Part of a small language model's weights.
Size: width 96, 3 heads of 32 (1 for keys and values), vocabulary 4096, 1.44M parameters.
Architecture: rotary positions, no biases in attention or MLP, capped logits.
Each number is 128 + 24 x the weight over its row's rms, rounded and kept within 0 to 255. Layers, rows and columns count from 0. Numbers have three digits each. The size before them is the row's rms in percent of the matrix's.

# layer 9 attention output, 96x96, rms 0.695, rows 68-95, columns 0-95
091:144085094212078120129127076160126095091136156135140134116155131108126185098080102064144190116095139132137133135135113154143117131141134127142124121127100114110104134110145139144137142090131168128133138105160129151130140104114121137120114130136119132119104140128103120147108154093095143130
109:144136140076094156058126059144126146164134076132144102083156113158131078157117091120070088114166109114127159129114129131151121118145124157139146102110157116138128122150096150096121114151145120140104131138116111155136148105117099115109126130131157123122123123130162106154114119149122151126
100:124135144150064122107092080123092116114179188178053143140107114141096134153181169186189118137104127092136139145156115130144126134120125124129125135125146137110126124115151157122123128120126119142129118132142125146126134134133148149109112093160124104129156119135129107092110104122152114134
108:096097069121107145164175163106039147145138141153157082127095176185101149111150086139150076140101161114143149148114149113117152129114117173133149133159126127121124113126155131154139112111118115132137134114123128104106132124145127120122111111120135146133105107127117094114141134112151127151
107:127108107169183178088123081158159134151149144109086125086132048154211161160172116127079193109095137127147119121127152125138133122115124116119119134125117152116120130131135122137118144115119137116143134097121120134133145106123126123122140133142141148124174118117120111125127134132110135145
094:118132108113125120115070145102112153109135091105084105167131109031156149108205153157118095121112134105129133139147148140142136131153128148141149116130120129121168132128161126125146114129087136116129117085143138125146125133126137147147131132163132098127155145124126121070123121148181129120
107:175127157112162149136088121144143160140105144130090094116129130119169148132099124177131137132164158128139177090141153168131120119122090150174163135147151101133149106071163136158134152153102089109144076102114131099144135131132139152117085141150139119145131119114135129112128088149104130122
107:165154138091103177186142129133083146097153078192124104135120137149031166132162132127092186129134107119108126116114117120108149140138146090116123113141129135131120154136137127122111136138143153115118137138154108111116143117160123125141156114157128115143134121165118142106135140150104116119
087:104125121130126214107103171204087105180169161094136132142109206143132108155126154067092099115141128141144125131099122159090114130136140109093166128138142149119123111145116125105129135137125132147116110134118106136097120107144135114118124143137135112117112117118133128114124139126136134118
101:161117150069115125135176107158130144160178187136136125223138075144101130125125108088067126167051130135132140133135145124142119130105125112143113126139100136123114152126138141131132133129096132124126122154120115123113121133118123105094108135117130096117147129127141126126132137141124117170
093:143088139129133173169131071128128090118146064122106124112149130146118099146120164116177112157134081148128170147123169127097131150130130106141147173140128159143151138108140129081101147130091161163157156113109127108131141116132164118125140144122132125111096079141146116134123116106136170146
094:183118153195184138137136175129115093155165168096078139141148113115106124114089228115113159131116114118124119123149128153134111139135130122145095108131117124130132131127141135142134123103115123116161132124099106103107107118118142108119102149167126124135149126123159126131077155143128113124
103:143059134127135114045144157174047125100141107118129103130127124084155063143148129199120115149110122121112122139126137135145112108124123129142162134150123113150129114115127136127130144133151118110159120127108147172131107116169115149127106119127116145152120141117164122107135093133132114125
083:159140165144116138082113200199177183115127053169150133143148127126094143151105051140096150167151130129091137123121147119103100118122141150103116105133135125133124116130109131152132143117127145125121112143125120156130108128106105142110149129133140107141127119135121138125138131145127130093
110:155185098129111134168123121149162109122186126158129196099149130094171151118085066145169159118102098104153102142141142109130138149152124136127115118100139109111146153094114100151140133097117119091096121119125106110136160127102114116100127140117106129118140132088167152141145122122131125134
097:107108163102128164107150177115066145070090179039138162149121089148115164157079116149119088162137130127131108115122121112118124145111150150119153137125096116144119116131139128153125118125125115135141104151137111149131111149161122148144106161134103122127127137126111101155108120137132109102
083:120125104071231114097127148140118112102126153135152153120162125118146131096182108164127087094114117119128126109121153149128125166124152081133111157083129141133116153136154108131135105139132111110144125142100111153131138143133147114156138146094145120107125124110127153101121112150173179133
102:188120047170179111168147146164111141085152109135095103083134125080111096071110135120062184107168113128155139130131116123135134125136132128132125121128128130139145134142134135135126126126132119117126169121101145107112114107121112142112129124159135156128131138131138152135101132161098138127
112:152103158146169164152095193100173036104147108157130087123157101144153132086053157178129145154069130132133118117100111120124135127135116122134121123129141120138119123155136128132134118112124142120136109126117133117136103135117153163128127124147158115119130121125114133167124105132124127141
096:143189129113067174139120141128137090143068139146129122085122110107114054079082092133085112131151127118128156120117113162157110147115110167096094098129122122106174145154115120136124129132132133160103141150116115135126107129144095125129139114145145134109125147131125124156144106098111146119
102:100134104132090176185156111066138191163116119152186126111146138113078154055107129143106116092102126127144121135121129155137120113130106100129148138126155088107144135093135143114121155137134105139116146134156095118119116146116106128133150110081115129140120136143113151104157110137138144129
087:164161093138147107097191115124110103084147098128094088067093081151156188172116143066145085117119126118147140108113133099148143142111125108147123126134139165135147112116116115131152126145138118111111146114112147140123103123136139138110126101166162131115131087116127101127139134114140145147
094:114059138093127154131133090176124087090147069169144045135069113139103138125142065130135128051112137111118115137134124135142123120152123129133132128118146119129138134129133133112130118108143126128158115137110102140133133110135133139131149116117176108175135131144118147124153130140132145131
087:112110158085155111095185148127080058125100163140092160155119140082153075154099096127129088056104100118118141137129112148140102114156127149125128159118117107126139137114113143135129125151165112147149111129115113164097118140148143137131115153136120103125151160121143144138152116136118128132
112:139134090074096110177082066077094150145196180070160068109182071123121148109124131097111119101128128120132126124128132131128136138132142132148165131140136115125129127121130131131141141113133126115134129139150131108150145148143122097104092146102139128132146132122126151120122150137147135133
101:165106065106172120120068137129140131180080136153166138173028074156146151122141106167123186160143117144143127109115161129120145133137111146118147125129110153148132120132130138114117144127129139119133137139108135116148129117102133123143119131118123113170150120113134120112141123124116113127
101:139119179112158165094102149083136109096160114121190128170147161103110082067152098175167187090186116110120148122101136126132118127127143130119136100123131125105113129134135122157137125137144143117140120129123118139118107161140132152148141140103118123140106144140151153114164096118124131095
093:152239132134129112129108123137170133151129170141088053145162113052122124147173077125104092162121131124127115131115127140100107124145126121134162156161120115125125111136107130126126132146137145123108115126130140120113135136103100123113092118126145134106147149147123124124145115129138101121